Weights of a small GPT-style language model, trained from scratch on English Wikipedia: 1762M tokens.
Each number is 500 + 50 x the weight over the matrix's rms, rounded and kept within 0 to 999. Layers, rows and columns count from 0. Numbers have three digits each.

# gate: layer 3 MLP gate, 1280x640, rms 0.103, rows 352-406, columns 0-79
# up: layer 3 MLP up, 1280x640, rms 0.107, rows 352-405, columns 0-79
# down: layer 3 MLP down (transposed), 1280x640, rms 0.0761, rows 352-405, columns 0-79
gate352:601468469545413589506424430540455461628541475579506470571466434545526410589527444445531476352429520545485512580467402502517507532526483547517543507598543453558546476473535563608424475457472532530462520465431470430495501548561427550607384467
up352:536515484495494458494486487499426540569550536486485488427539512592490559504560498483511444477567509446413427536498468507569484500579430552554474512529473541441438477602543580555522519495452514461513474560505516422495551599518368512545432433
down352:532513454558494458408497442452529463421544480575518466499565600456451405574476441469550504509504395501440541510495547548508462543496485525529591495454433522589517488474497468555479492455563528502537460454427450515548530435483457465489442536
gate353:438440534488520538471561533558511442417421581516542580495446525463477492574484509489628417462506498509579497445474500602535590596403481409438470452476484536506542505478455513508481540477580534576428461477556606499447453475513513538473496521
up353:485476558450450468478583517511415479595463603611470586503463576406494409466501476596477435420507457503527495537487519557477548495449584477424512429471514494488618505501485444575487526493527568490463511476478477435454519517556428598561551554
down353:530504457467452521522513462481451516512488488522536466517406404488517484575501519460524530465467467481419615549494491511527544553435477521443442520513512493510506483524457522391523510526596443543470589423498433563499547517547646374458404534
gate354:555593431524414442540471509531570510526486484459498519423408496597532436483426456497447537425470405542560483511457475502506456539566534422516377445502465502484509507524590434526527527461502537404549613441503450573438544573519541501504517451
up354:429499468575446492525543451587491462498441466569468505525537518420541502553571480567571444505447458464480455511590540517462470492489562522578551534475486520454440495480503565530430519385460447544493430496458484420442508441505460560486506512
down354:526506492477499517541536440540391420456512518479454471453531594430437481530522535523486535543461584568506504437499495479449545473545545455532552445539502476472551491473465603452480499454534463500467439515416456483477407458573504514437618581
gate355:550578504442466401513478544380489431578545510498490446470501487508507599422603531589463508459497493533397512631400484434600486418516510558459522489519451538460421571500486576539515461433484556501479512527469498491495513604491483493457474556
up355:535467460513593445451403531558521454514549484602548469524533480533557533488533530459603484541543531418462535529520603457565448501527529461459520520536434483450529451504491513532597482533511532519609467463468499493551584473483477460508564569
down355:609382481512587509523478474510540448582539595486602465503497619565454535556576505511517435451473416491448507538591461551490481409528554549464493557478498526446532526505525481487654518446563536432536591528450432422525517499503522501458566547
gate356:430435458493466417585504536458500471481579543480577518585613496503462495533439499531485486523440461533467500460503446522510441441576467478494481480523511490520497538561479548460456508540496571404481598448620478494535474463510450564562526518
up356:438582537491519455511519473502564424491586436431482502476459526529490482449509519463588513472460466445542550543497453648447450556457523575512536520423503496489463442472617548597574487521611509530526481430436537491496504514499524473551556499
down356:529486537430478560482609512558498532513497472453503488524458534460553593478504513438533448430498564536465485512542528474494487497478512371416442447483488490513519485461427395464512480475479485591498542532504522504465481480502523498462540557
gate357:577545497537444503493486518668465485468514454425529460555462489558368461533500519493415477523499501620449487464420524440477442519527477527449552494500552492471520471457462505460530446594422460389511481473562519479484611482540397374503354578
up357:519424546558424532504510540509448493516539563417502549495530485497467477433588497460493468586520475507564437515502558602511456531551489463424625450429489455503497413426525482454500460525436513541564602618424516515515441537472443482529491568
down357:548473455456490523477442454480382631527592559461565608481480540464484527464483605501476528579409473530482457621496413492614553496434481523476561433530531543451557486517520588499531448525513594479465569598426478544567537551578552595550459497
gate358:476451513569450499461537543447476552495560545605500420480490519441424578382502459429438452420537509540621509440465453614515506492479540466515401528502471497446446432419410579460442417484566494466492474518529482457460486395502568474465525440
up358:510500466458513578582509468477458504468447501437545464444462394537547529439462432464518596450568584564555487553461512541603490486513413451472445509527592527539612452474547489513506453495512472485447551599449487525505513462501497433465465468
down358:585546473553405517525532602541520494447440555413580398460452422469612470385487513414515504483483560469516527364562521564473490446439565392455446523491500485471533449496507452423544467421527501570551492401538533488602503520453528466438513511
gate359:460513491527427540497482512516535562529400474478440489435461493589442468428522507490456583543505505488538521538574466516496522448522586530537457525429491563400422509542462521499480527479514400481548483546534505515497441526428544587547436422
up359:607499569474572501482541545542534487440528548534463463566430492509505569503516519419525511450542571438557564556552521347547514609516475510553505522539591450490550487527622466504466536477421508443512485518502523497559519488495539495497465611
down359:538500504451457454480572449561491512435459505520488472506422464470458408491511475580570511485552556568534501475596553546558538436532587541516553466484512465469571451472436553556516424513522545496548534476481553536607441478548428520527488353
gate360:512418497472510536478579543526507494505490489482558476462508540516401545523407531541432543467530527495478465474517458472514453466509486522474492519560586512527489469463485502575514464536522491521443491508465441601555557417488489505435506498
up360:460506512448550446522361552465447517477493548514483515510439522615502529485477445478515457538397413511494529542530503572507542444461464438605471536501521533536538422559549558522472489455657505589483528503520518497547521443571491503500492399
down360:501520525562494553586571542554458555474479538524479452379488532441425456518453492581512401453524520420523562514512488517516511589507494498515428417435436515574511488492469522447521471578352531475581523481518467534514480577401513519522535491
gate361:466558508456496468445526431431496508554550519484521461512496516555462549509463487485550518498391461468507481549492406486453466511516583504437403548499459483458548479493498591554529543489552538565554570508512529574556565407507514537507508485
up361:529366536551529533582490558512560531457475458369535465474411444510482554521498505436533464494531549423557567577494585566428563476524545434592547362518511500516512486489493516539463530502393533562551511429498533458521468480482563514459490414
down361:527499495563563592502501533499550571557570557459539501508402531456497532546573406534514494461412515447534501458473437518503483568565508450530524552548580448494431484510538589484520458526470536428527550566549514563503561449577410567443503452
gate362:435454457496497405473474471493433463424457500568611404558483516487445474515512609465521482529512423490485513527485420524509375451489493457517545394481548558440448521385467460509455495498481473487531459523589549512523491492539512510567610469
up362:512501450478468576564467482522575491528529458448382540437526436523447571539580495444520533495511577508418519528595454445472524575554521478529487602551433484588530472527474458505492480491514474514468465472451446579519505541396436634544454589
down362:550502489503493406443527519528484464476469527505608479498419513551492528526469541557581481533468489592542560468577497519564458371545507502473564476516465504506491496462480574598487528521523526435475506456542499530433484505583580471445539417
gate363:412486509466554554518513510574443417547598617494538560442582500516423530533486515503464465579542464434517562504532489579544465426382377538485559474546460494536519496545575588421510465484511523515512402590466527472502489497581505399485498463
up363:381495541569513405464477395596379488492490477497512425474539507550590541441532510556507472577506510560436549445514446423491527557465539585559522564403531469577438521422601540489492482626483460542445541495495504492528502426487562571547535541
down363:379482421460505510484606451544452572464501491534408546544495516477469483490470433439534542555566404535487550518499488630529510528500499494543490426503497513537473531641475498508459411560531458411480560618542583519487628548479579465445533464
gate364:391499557516526541503429504558463419465515450456521479512590584501552461564504473557572559436521550555436509559598503503507555441574419518541456428510496521467435435525482510588473583489547376542496586586471499423450525436453599433495480501
up364:494571442543430553545570465567480360511443481460585526496510515445531555478468514334494490576500507432481464532583562458509454465466530473501468478492433530483593488548544481606470520546468544518532471506468464474471491507465604452495491543
down364:461573556454494487534558572564492410522467452492558556493501498422528527458489521509522487450468438476572480528538455577495418421465487538534506494560440480498445541546545434504446533449489565547461415425554496453524489482466587487585554470
gate365:542532503478521477488579566515453467467451531507444519522502412526519569566516544534421503543528367454458497600440477449393476485575499511546419568501486555499465509499504424492493565486463470607515508455523448559537439578548513501536509503
up365:529516523478572538481505609515543546589460509630496485492466514454555415519439415514590508472329489397527487471489558566447481550496492356491543483490456460586553469619445521572515477443469620531492500573545505517504463567455449565480522498
down365:557461540521458454509516567489460481514435513541507517429498436464520513476486449499533429493544594494434556450532508498425529459493541566532496554549544472457575551489485406510577362554546529503471592501548433507474489543595526490501514471
gate366:530485473563524420456440449494478530609422473498510410457522476473608463400508430546492504505394425464518514539507482400453511524508464377565502396422430570452399482385476541420449557524517492507523430433577569569552457498477477514428455548
up366:516536495547501519429491541533519606553385521549502468401607540528473484461567611485389428570430430477565371471588483500478470529465403567554514363505519451506465462528488481457547507529430470493474482446538537586518531570445564572510486522
down366:512572490557432539489496522519493492550422427503532544500576431487552483492526480541509521501454487514598499517460519651498491500530471494491492498453442421413480544515484511537518459607455596490563556559484569596519477428415569449497493522
gate367:517496480496589502505527442521421456552504489553454516543513531446569512432455407473533509497511569551492471525571564552503448452475501482470487636439475549436605494562568487547508546518351529538500589444549517486515533553473540544458499531
up367:512437526503482603583442491535558498483525482478453524540431513482487453534523443512523458527512531462488444556488530385574514535499559639507565481456506528544488587500451583464457484524567434524494465506443495554476547531494536466463522491
down367:516543511502515419491549559481419455508553449406544472534491544518525604440462531419577389520548492595522516496500544452479470460481476565486511462466439527548427529483526550438515488524531595557501554555408466568528532511591557480493535440
gate368:582472490489596470509512426587448492523468519556475518481499475596432404522518530419519507587558489543468435486487476495525448459546492607512462513525487554543490470562425495503568516531579603497553491527492461476576409480484494512577385480
up368:521519468514567545490491513461477551547527444489526499367469442468518507507450536472444496476475606580487472543520456578490514452419388467462444566523400557481489450607436459473479434484493556475552472432450444461422518587515513548495430452
down368:494463436400461513426493539539443502490511509399478486486450574485474548504519440423545613417517516488483460493508578533558589485495468481492490498569438466492492463477511531451413449514491529565443474459504505551545560508548471504599502407
gate369:485529430400452538507559521617441494539429443505469497513490452429575539531492530464474512551519505516505416552483425521501497523480448513536531559481558595522514442515461520470520576437384503517524504553479591508494483489523473434496458532
up369:516502452530462524573538473532588536494520513524486477482431489538554465501577599467538492404488419427502454399460459545507467533537436500509574450469510561531449485509506524633517488563557429537463487397577521576498509444506453535536387521
down369:519482507482478491608472559538538490529501509554465403529522499520527482582582527493559528474509482537430535485462481536446361566520481630463481460545491496513520509523401551587481525531611559550522458526442427479557534487487502570480499498
gate370:418507457527427373532521448435426546502581466472401465510466579517503505499553451417520563524529493463431467607502467452437432458411470568516509493533472504452493468527530432484451471483496442642626527501533516508456546519556442481501504530
up370:505474470505446540486510503584432476592536499397448449512526498560480542433471468430466468454446560527473477541460545482537517457482410522462509571452509358452454446494505506494570515544441462538468511565546538478461451469487448403463542585
down370:477453577422621576383488426508467476565573418587447595551402460489586471561426523465500480513536516584539488553537436449459516421597520566431488541461528501542575552491398425447412509532563485527511522434516553492469441473511559543498482478
gate371:554552526514560572532528460477589433523534513530518625630469595491479573535520554527459523478534458457466447561500577508584548428527492385557483526475579517500496465521483499465487485596499452564587392567492569465545480458500507475523518595
up371:490469550470505544518476523503453519518511549450560526533463535480458557508503542451489525526555415367516515559548503515475486497499521537465629495525517591546455514553500491401495486470526559660521424546541461440446545524556540463511455410
down371:482538485556589512458543605509516461486525635584444515545475463563515518485442570527516492588521458528473491521555511554490596448520488410578434489532557439476595459486506521402461416478478463595550504459402509448569531471526440451412501529
gate372:521457455495488475433482461500506577423603477518572524543549478452517514458549452442414496492551476464472575506458475516531514442514504480547453581547430439469561511592539490494483437514498550467539444474557497516525497514516494467498386603
up372:483328488581438514585515532543536484518477475528524528471509484546474508494637563483413500500523575426499488504475501492441538551486493477561489497537542510481459477444405492465485482545465509454394519551597459594427515386467448480531434580
down372:380389479556531563573499604548470477510425527513432364417533518467484462465523513471537509549460453518509587533507450452476510531420544429492577522497444527518531491540482510511497413582473550531415511484483477527558453501386477509622447471
gate373:589477470543600524540446403477472405439484484523513449448531575543503479510565463538458497484583593588496438488454529469535502486531494462535542556522542494515525495487529450522551483434497514453457523548446490592525562466554374431492506503
up373:570522496517501497481502497508485539576546451456508543528535456562546471494523487347379497428437484491445512500542505514532406499517483500546560556528478559504538547485472535554481505472508454429497441453451544541451521473414529532455565478
down373:444561448536529611437533531459546559553423526598467434509598532477522547557455529487601513486484409527518461541583644508463506529504552419491462529471508481508463549495501567450488521572458546530482519530520393383441413474489500502479440608
gate374:518412509522432463469542530503477429533526588424512585474407465522504434485459539496475626481511498471493591536434495510411445433611461540456550422494457540401527552506514498527456518496535537564439549497473474407490553585445476509460502473
up374:474497444550572522492496546604580437548506601481498353510521479514449439466551496535557496528513532589490466468410449463628402576469502471509445406455438462532467442502392417536454448506451462533557495488451435493535484497570474447520548486
down374:494430509498552520500593537554523503448518523486415496580560441668506502510485484415511591511598504447434524463513560421509467548533566462498482479432559461432525446513408559522481424512509528531567533476434520480532497589543459483488474442
gate375:481530522544479402458530571481530475547544523495511481469466435470589456408506612516472532539478434516444566553520550613475552511476501546483457496477493423515519498494527545560472453498542580577476555502409506556533518487536443502476487577
up375:511454609446508588422468582475571456517557458490560559499473466559546523528487479484510447477428498538469377504501473423478550549446490448595527530476514470297489491534474466577525513528544417423524488477560542524483530510492599529488477544
down375:534494533456590517438524439459508491532504636536500508478566500476464462485500421563516518618535472510556510539497580540514497461477565473499489424555474580411535505595447541584493442441505499402408434515454384521501503526451463483548462434
gate376:465564539514503424467490513544557487380525498453409580492545543476475513566515537478460496557504533547452431567541482579554490519541508510496460507575537527504518492563563493449493500533618545475490517544468520419554564467449552557535504484
up376:503595544483415509496451580433428479463596511456537528466488461504478506399518517535491500479494388575501548490450479456499488606549492561491434538533454525484470458601479515392535337566482500570364535553468530448386474556471502458535536506
down376:567520524406545563529646493566466401468530520538451561388512410550482472493522502519448422552476540558560594521500412417479495487513514453590462433494443512485462481443465535445385481504437450392498522557493532484480490459438484408530486483
gate377:563491518469582547440598506519479554509484527481622542579472550450546564509574464386483596452540480534504477520496512473473497470462520490464481442436564475475424487561478553582481509589518542530536543489484494530495568553562586528488506459
up377:468543388467500460512468515571459424515578487456477503486501576476521536421429561556609499513457575502471387503416460518508464491500488503514443514500507414596493417552528467526521506501526592466487505559549501538527542386473447482550484553
down377:580518507487561460479449473480515440448574473457489482466406537415463489436492416514461512504366586492493426551528591560517455540576573532583498438526450591530544546504506472385542527539473516387480481509658494502561526565446572426582524569
gate378:578566379609547509517561430506546496447455528488491556397511466481495620476570462594576386459458581562517504485526435509443520401492497465533537535518517377461574528529516455463581576506478451512405437480458564447488498564527447477475572550
up378:593414448502533541498581551421495446506488529368436468487555485545589549451546482497503512522372489557575539556572468479495446536565538523541479491505516428445560563497422460535522607500426445499564454504431511470547461604522488413471527556
down378:495551497536386548381452530480465439526568521434447450476537537538507548413532524466543561437476491564561482548503503445566485530439519494499523521466433448513567410499455434557655510529552559483527478476431535451497547526474540477432412584
gate379:463492462441594539489409567490443565504478609471575447532469578479472542467529532446565486476501601526504478475452555527466590411425573489508468477470531477446543497524453433539472517467582488393421478464497533519429406426506525583497469481
up379:462546399476611445495457514557565507485517434444571539472482523498472504532495510471513523373468453528577479464502484528516427589457560505453413439433530498485510433411538597501451512512587483393551528501601475442473468496410517504505459461
down379:440599489591552396444446546598552544510444397500551518462406519444450528562536589474432493572455513582487510443519446480539487502462529505432476579483570497462541517506402529525434477515512540452586523461455508544452535504396386564517459495
gate380:460496529577503398524566552551549585541416529433558482465499565510449444512598447515453488471550522536471462472499487452528476547408450520497536443509471491472591535503460477465516492566557471519463493514456511538424475534457548463540450471
up380:526458467375516435466525584395517469523524557528520505528477488517527458474519463469501555554485479542476508455543518505465449457491525463564445429490591538488532434534480546516470434474406530419578517427502482485496443518527448520529547466
down380:534517524543505400562431537458555496488472485493593474483515498425473426521505536467538516556482510500519489530546486485509551526447472490578516563483485575492528442512514469488444544483426479602483499524455516491446519475543508439560545566
gate381:471506486529625378530505488548501508473564473563487412484518478400533494435550474415514512488446466599510504418512386487485504501540603605450462381482659530552438448427482529516441472473358537449502483484553503549547553487459477406519495553
up381:633513439481460522494513421465471507448505556482442534659487500399552416508545588550541560549546562437522467575539503545498499490527503547544575447490439433512494572532578509468547604457477482498519515482509496453476466438540517422548499594
down381:519500425479477482468593588578550510541539487499588368467356506562504453463486553513448521418520464528561461536503424536378498384512463434575510472431433478452458497485465525551457495493485475548557474573534512526567384496532542478507524546
gate382:498420483446640520550557529560505497514492482487540525491505528440500498517552493465502488475453515486376460445520468501492560453481417488477499434451496489485478522515519406483559451589546502522434450491529466576525486495666525560451479522
up382:503527494441511594544458590579490501485557493501463498488472490430489503499466483471457515528571507513486523528559487532569457533512587498536443529556498554504441598486528587548511539464472504497522472555453417449563490601423593521554567391
down382:508457438417553523447515447545463583600477476467464479491524535484587436595519587535441495517489558509534558450449517523515477486475593499589538466542491525524591533516513413513623484518500407445482499489466408515526508552555476463475437494
gate383:520491543435573493552543482543559528523417491485442516530568454472547489511487522494558543538473426472514436450480627524543448553553520525479441512536420578558485561533551538429550424527385446470525467519486461548537584560492504530563481554
up383:498513513528503542494522478542494472461507494404417484501516493429446476523501479556521551563559506590486507513577551498460459485525532487499543438484521391472433481517460452523555402500494598494477494561450525454488496508508452562549464534
down383:494524593436407514526620516531508466535479542470462522636572508449500502505530488560591454530469548517503456483470496541533507396528522501528444478425479443530477518467525517442510460525508458447450491476443455488496458541425430480421463565
gate384:553548359559503557450571474456473479551538541510504486589444519477461487501453539491472508457547421506606500481484536600504617560536535533464474543544470434455351480481568571523494426520560465550428547450510517526486538438489500477504515547
up384:510533457515546422462452423546460565519538499408456448615450459576459508507429523506509523540588449517514555427511447623537488502606502460570540476543470566512538507492498459525603486512414566490513494446547531568466508544502494483505410533
down384:507522480620511561471482514497428475536388478467555636493474420554473495478554398525586614434565482495553488532481507496495481588600535502515475535488518348610477399554543514504498496475419502529470506570540528516561475440507618470508511543
gate385:546485506517502498523473530463556475538489602473517462403474508552529491530457483539540500563464519546593562464546454585477490494537475507481532497525476477558494501488542560418509511479508564451489512489492465557419522465523474541584603519
up385:520565484526523505537461496536551513552533502394437423467467532586408446529529561446481557462418476574524500529450522559525509487485495495554577492523432504493477603496509492518488483564359561509511484494497433486559498555470493529410462400
down385:507541445466506499339551498461565390529479506474527569523539525474494478472546478494488444530511428474532432512479518527535455627518516532546557522512486561559456470518432619574575477428566507576480493431509492482479580503522544461492429494
gate386:504473505458587494469540578390542490382412566577513574484474545348460530526408537534541547491482523517548522586506471449467473557464493495535516398512464474461514499507454515533549577512434615452435511480499473508489508534466473501487498434
up386:486464399468514553467455455526454589564545512521508482484569501443447507537456433572469540468435525490516559488547489505516568416467395560437381460509456450510544481508555443612504578486499471553558577558509556489543404580450451500501400525
down386:487570473432483443555524480566430528505467589525490572522520552425565480460522479548415432537503498552459477495566557474461480493483493499529523600601487534522518515540495411517485598507542496478529443528495533493485473507495477499471517559
gate387:597574432483476464432531468472478585499459496445482559463520532489523541471517552468475531533437454573605502500457535501515535506479472476371439513495530496570495493451490421535538469517507508589427498521542484614523514442461551595493427518
up387:427484407528533507496484478482425538447542440511469508482506542455514476494415459440470456527546451505601552492560494555445542495467474467451564483499526429464547454413487512578497476465492423658513411578434548584544506538534578488412538509
down387:511453393545519498439601482435465469489501497426546648469480567520430507529452427543440476486450477499598462519606496492379512451399487451439460511471522508515496517476428487550515446473490431560538469486574491522470497474501519500459500492
gate388:463503477486550606503509443562413414453514381436393446487411585555533591518484488540550487460479526337484505554522510550505490469525530525491509488494520441535559549515467596485543493424454612473494514511552541525500510518412512525478537450
up388:485505542442500550523548517628538516484550446514534445523505460455441498535462580497457488495587392564539520459491500455559508521477553529484482491484538423471493489521446529536553466435522543518420554564500519564414440494565453541522456470
down388:419550402484595471408587429604518526550442494486486530504539514516520521523438537495542514466516523537538570531545463496575517439476516473498447391432535406477613483599564526475563557575480459458478510510519477550356481442462514488547554543
gate389:547502486483452445601523476627495565505446494512493493589494594550530508469536479559467549584538408406532457413499533633493536529428550496453419429523435558545446387603605517445598472488444373533533464477504464452457536467533502548461539390
up389:515575537477404414536459460588473443559538530456470565533550623477532512508598557510505508479484412454434494348488466522468522639425443443492476597550518544488485495605519507504509498555475402497454510439508386494456506385485439489481438506
down389:572491419494560517505568417467498527495499551449502507413518523515521513505545535584448515508493432419500537549512543522478430548526569492495567512563499562510534419515477556492561336427492444439502503541428468482470456494428521463565558435
gate390:459587584572467469569510384508536503514567485517471538610432548506566480537555491459485523467508504509555519528466502482505520442514538436475471534576553572506574504528493411604509485488419528548466494394550408424513530460508515612574531492
up390:515505472512612509463462487408588457512486574543492498486540475390446503545422432588545466478515531505450536438507491454426537466531500524557512470455571470514422490483471527546516523476519460471468503440494506473518538524507508483496428535
down390:500437403528500511465534615492491496586458492556564536433555503487456535488496492491484427526539572585439444458503535459473571471489475542484533457429556401474449521516435506543561561485408496371491513520485495502497436514572485534519468469
gate391:443473502579506461573594438477584498561610496434354487446506529416463436523533466511515438523486539363590479600575512508437457536481508515501426472436512536552492564571500438395511502486517534590371467429584618570460471463424492596490508459
up391:478486500535476546485535594432456605466542491417426457460452559485569462479469536388404586556572533508541459558569547442548422491474535501459439489502425464450500471445530459495549493516496403496552458448528513505542463531552537430511583523
down391:486543480485452557445519570572523497470513504434471388435591530478525409534514480472456565598496503486548614570531562373482457444566432554537477443581510491544548388525567398484479510495535629558545576523574471488513580549474535470562538507
gate392:506436462502465550519488566600471580426536481473426545501464450520398505519435488353540508442481434499408545577520428494467565544544501492526413604515409546462449603518415516480482504508525439519467465524456528620482538459570606492427471550
up392:451550432503495499421380462522495490465567534465443535601522476479448475461483515459502534508506480454511559508554487551454494538422430515491443541451480523498468490496547434477447426578553524511583483512500393574468449457479459462494529365
down392:480438511534511455474466466469368602435434483429476453498522528452542535515564457538463519430536473519471531504471461486527449454448440497495440485484476545481495441529528349585531503407457482467446558489474488446513519515605485597477524584
gate393:477495420445416457452407452468497563533575506499539542501460505450478467550509509587575587542519494519503504451450478564490424528427523497448483456407577512502477528513511492465420466492592459593497590391477486545512572482523625534434488508
up393:492505468471532605495394593555534491472422390492452465532458499486534487439448535493458505603535519473522467468455501466422467373471554491468512590519529471561535544554573512521523551465604516457441494547496453408505537521633510487527552530
down393:454433456489474521456426527555503513479490489520509522550473560539540519587543512489496572563515594558477416517500458589446380430520482516598461492542449487494428533473563512504495565435544439511423459408530408534550549476557524512413514487
gate394:433427559549543535532462497528543392499439480474526501395567546527398369492418462390528484456588614543535449486436454585463511436450479469461519512494465587561506506486466548514543509555457501571470492475494494519491494521548511505550613457
up394:495492499490464435485544411573366551502511596540441467524500478497504518542528490556429529528523440494461531541469507414497515554542543504460537460448500561583445464589543487557528544429488490517496542436525532500540547549384481474516514471
down394:525623624462474418514428471491446650507523533539452527497505473442502573518491408489527614508560482488465525468476534463456519428534461455441502478573457561503421472452508557475501494513426459445570563476518549430452600522423489522443507592
gate395:520501550586486498536402544467510501520516442541453429546541501545507484505530485512437490512468453460560476525491433596551503577506492429478503488579490581543542468480560578524483517480488593489565519382500472520411370449507485528520525476
up395:514525487507540487431463549434442498559480485571496486486459462491529509594548492517474608449493492504546486524473496568479476574445467392588468463545492510500489468498508545465553528528521552505477514524430474435509575463482543484546555459
down395:618505541524377464368531531471470514474480588538464538532510550467507546546492497449444480506537483537507538474498459484520501470501484429562589526507420558471474587511487484527473541500464474515554413454502483475492540509430465564518480446
gate396:590544510365491463550497478488516561507488537499455483536462517563557459577466433512424523552560451468415514477485465473434470493467516543543508529483560524544450524605499526469466452575405517489482485558455553550490475486588501511484517476
up396:442460498502471414490474449595498444598511472438534553396487458413502531502504501444450576567468480594462514400534553484425511534526529443482513596524455504439475502473422478385475510509446457481564508529513497447537499430512452522515489390
down396:401480540576495521429470385539461491552454471562574547528445391495503487552493523611461478435433555595515482510447420474459552567501504496515555489504548467416452460468473575523516516454566526463540512507528449576473456489611422519525486522
gate397:482557476529527476561531542542553506583495496503562541515521584471515482518492444394480570552523481453517469452492397514468515422536478492521508542475533482477488487509520445536476443515468593489509501542518597607398512491607575577530488465
up397:545513533509511460478433590449556537466516471505469525511558510507548457425487492555458461422341546438576489513507549510479454599522471520503525483415482476467469479566421597427421577447542435519446486464577606527537474505417414450528411538
down397:467540507485498508550541431508516556572499483452501429498456505433525496414579395465496415516547542534546607445423531481502529420571464448460490486429508510518480576548481484505529452442564478561452497525536456417467511503508516469612520564
gate398:536539467489489475499423472475477417537481524459458534449479483505440509496369470500535568460508547543432528496455515408571415498439512514476478501440529447516490616610533585472508513459517434562498413485466493445489520493382526398554480390
up398:510531496600443437472581415458449563449487438515481468451501486565502510478511437515459474378412528438430501514482470466457464483498471523488530544437499450579452509506561549478414464508464479511457502476516490500562554473494414538524493454
down398:532468478468477449449487508448464513534490460569476537383476443534506511500425471485527474551440526516495526492465543467589438472477517460457563541471515482472446500485489448450503505517535526481492479436520495520473514442416474477576532581
gate399:452532530504530499443546541542537520384556468561422462461489539547487513535384493552507596432535458535482489408401525512499434425539491570485590554476506455535462455454484519544546582531466456488500458537489392569555472527542514513383535513
up399:399482541525509460490512481514559504421567521514452411447495508520516483511460542480529519576518460571491549413466549554510494525498505506448550483478470475534500492490486572490470511446561473535562501545440506534549531469541516509430447542
down399:464500487444530522530604426459483516443587458557497567360534510396463532473429494452494559513567480559553551529531423542510612547543548543425522496529513546484511546492554536461533566567575572496498495596390540570544522599482530475504444513
gate400:464386524562450501463525599481476417511519575513511499449459471542506453474437460457394492467409540500458504484425472454494575539502480571447514529447504534549527503471581496568572553498530490391516490427471478597497450494502594479486524564
up400:471498564414495424472510506454498586463536475443467573548506441510538522503539542463510535509440524489447560549517520578506546556514535453532520517511606473449495568508466508474539499412486488467531518531466590531532494533466531468452514455
down400:554483466460560464559555570492405474483550527514505479553562395519534546453523606469531478567482537529465572517482485465481505579570541592493454508502503442489511448434471375466505444502431528516611508483382420427458517422468532507440560453
gate401:528471568581453612483527623538589437478419486444534529530534525582499517454629549491425496536526487539475480422571602580544434509574487473555564615559530550457481484529457528408518529492482471490503478537546473545553470514510524489468484558
up401:439541463522549624438395513610388444466556426508558509425481578554432523421494512551487588560529455525465496453447514506463541426467508478449457533526423480437415430395602512481426514506518456514454529474523489628459476453447512570504533458
down401:423532478494493540477440500545474488475423485531510542449428587524486516439515587523514642460517494498534417495457573488559484480482527526459475557577420500577494431578425486445516534457473476456561542450439472458468475634464356543566555482
gate402:497499539515545529515383591605499533425383482595513487484506479478569477496532477476495506530496508478457551507445463483515545533565435451482500488516453467474405437583513573422465658482591456470564548483551463409480540506529631514463501617
up402:537505526521515432551413510470542554456503640538403427438473488562400477465476499466493503495465495549500530469573515468496582463498544583496436459504495479494566532424653455515432516547594522557447509529460487545432464528556474498534488513
down402:443515458585517482557558417420578529538554580510556560512457624515512571481433487445497416468485521496537484469552486522469506482457445611470634540569564500468514407535515453413499445391527447467397407492545514580455507587480457534523535499
gate403:431504545619513532549503490554557513534479522554479510561483476420548368616554506569492443552576569494526554549497477525494439548572472589503456525439532470504507538424465544434501474532387577562507491490441428450494513464515526523416359506
up403:561536527531526407607533451428516647492566494428536502406521530509506499552566483578371487492498482551480488546417606432544509449530433429491502506482535490510527539513574439490422508514419359509488594441465546429468502516456381528424521597
down403:464468533560549569466462508514579534494496564505509525482490517511487520533473543538420557569525459554509426567475498495430466467517509429551535487507448520446553502607476510554524529514518468495522529438471496500511509513568565499449526517
gate404:388585538423487552520481553440508508530616513466521495530534587525462472547439500556539449511563536397492479385479567465564544475458532498428471472447622517567526494518499486511485452507420522480493563485553376538410513457567448553485479458
up404:469507598569398471455525444579472532426380499465466472549526462506482467425542575505437611469441536527463613477556448515551530471595549512447478483492494473468494403521483494469440500514476483424472443427388553523374544452520632405515551436
down404:490488462451468453500548546514532458520480455529512413620499508486507616523428468536452473489493508477433484579520566451505536458496572452446503431436518428493470504460571450511490434447406543567508428530535536459528535474503523457505526543
gate405:498467563490507540505511509453587463482470416427477530559567489517644529445498475496405447477531439559461489478457430439543514448504533418532419477576674441565449503583536446428571524488538524535593373400554472488441505432543570471502454545
up405:562481415372548504499425495430549547466484518446443536458499506544567541503508552466563550500395529448548581604478513471456441441443496502455382525470496459394517504513488446469464499535562490510539523583450451487445481535567488521549496529
down405:448431513476475543412472559499460476509383403516440516565452470485515536432622555488510476537460531446533494514540459450451486569364564490487512527515441530502551567500529463547439453581491499478509514462561560500560518595490505547493490481
gate406:475480463392437537545486458403479496498517475491511510487493535580539496490429405481477536562457508501456464540447503553514541398478548531520487522394468482582424564360480570419593408560463441478474532477546504432591610509405371478607510523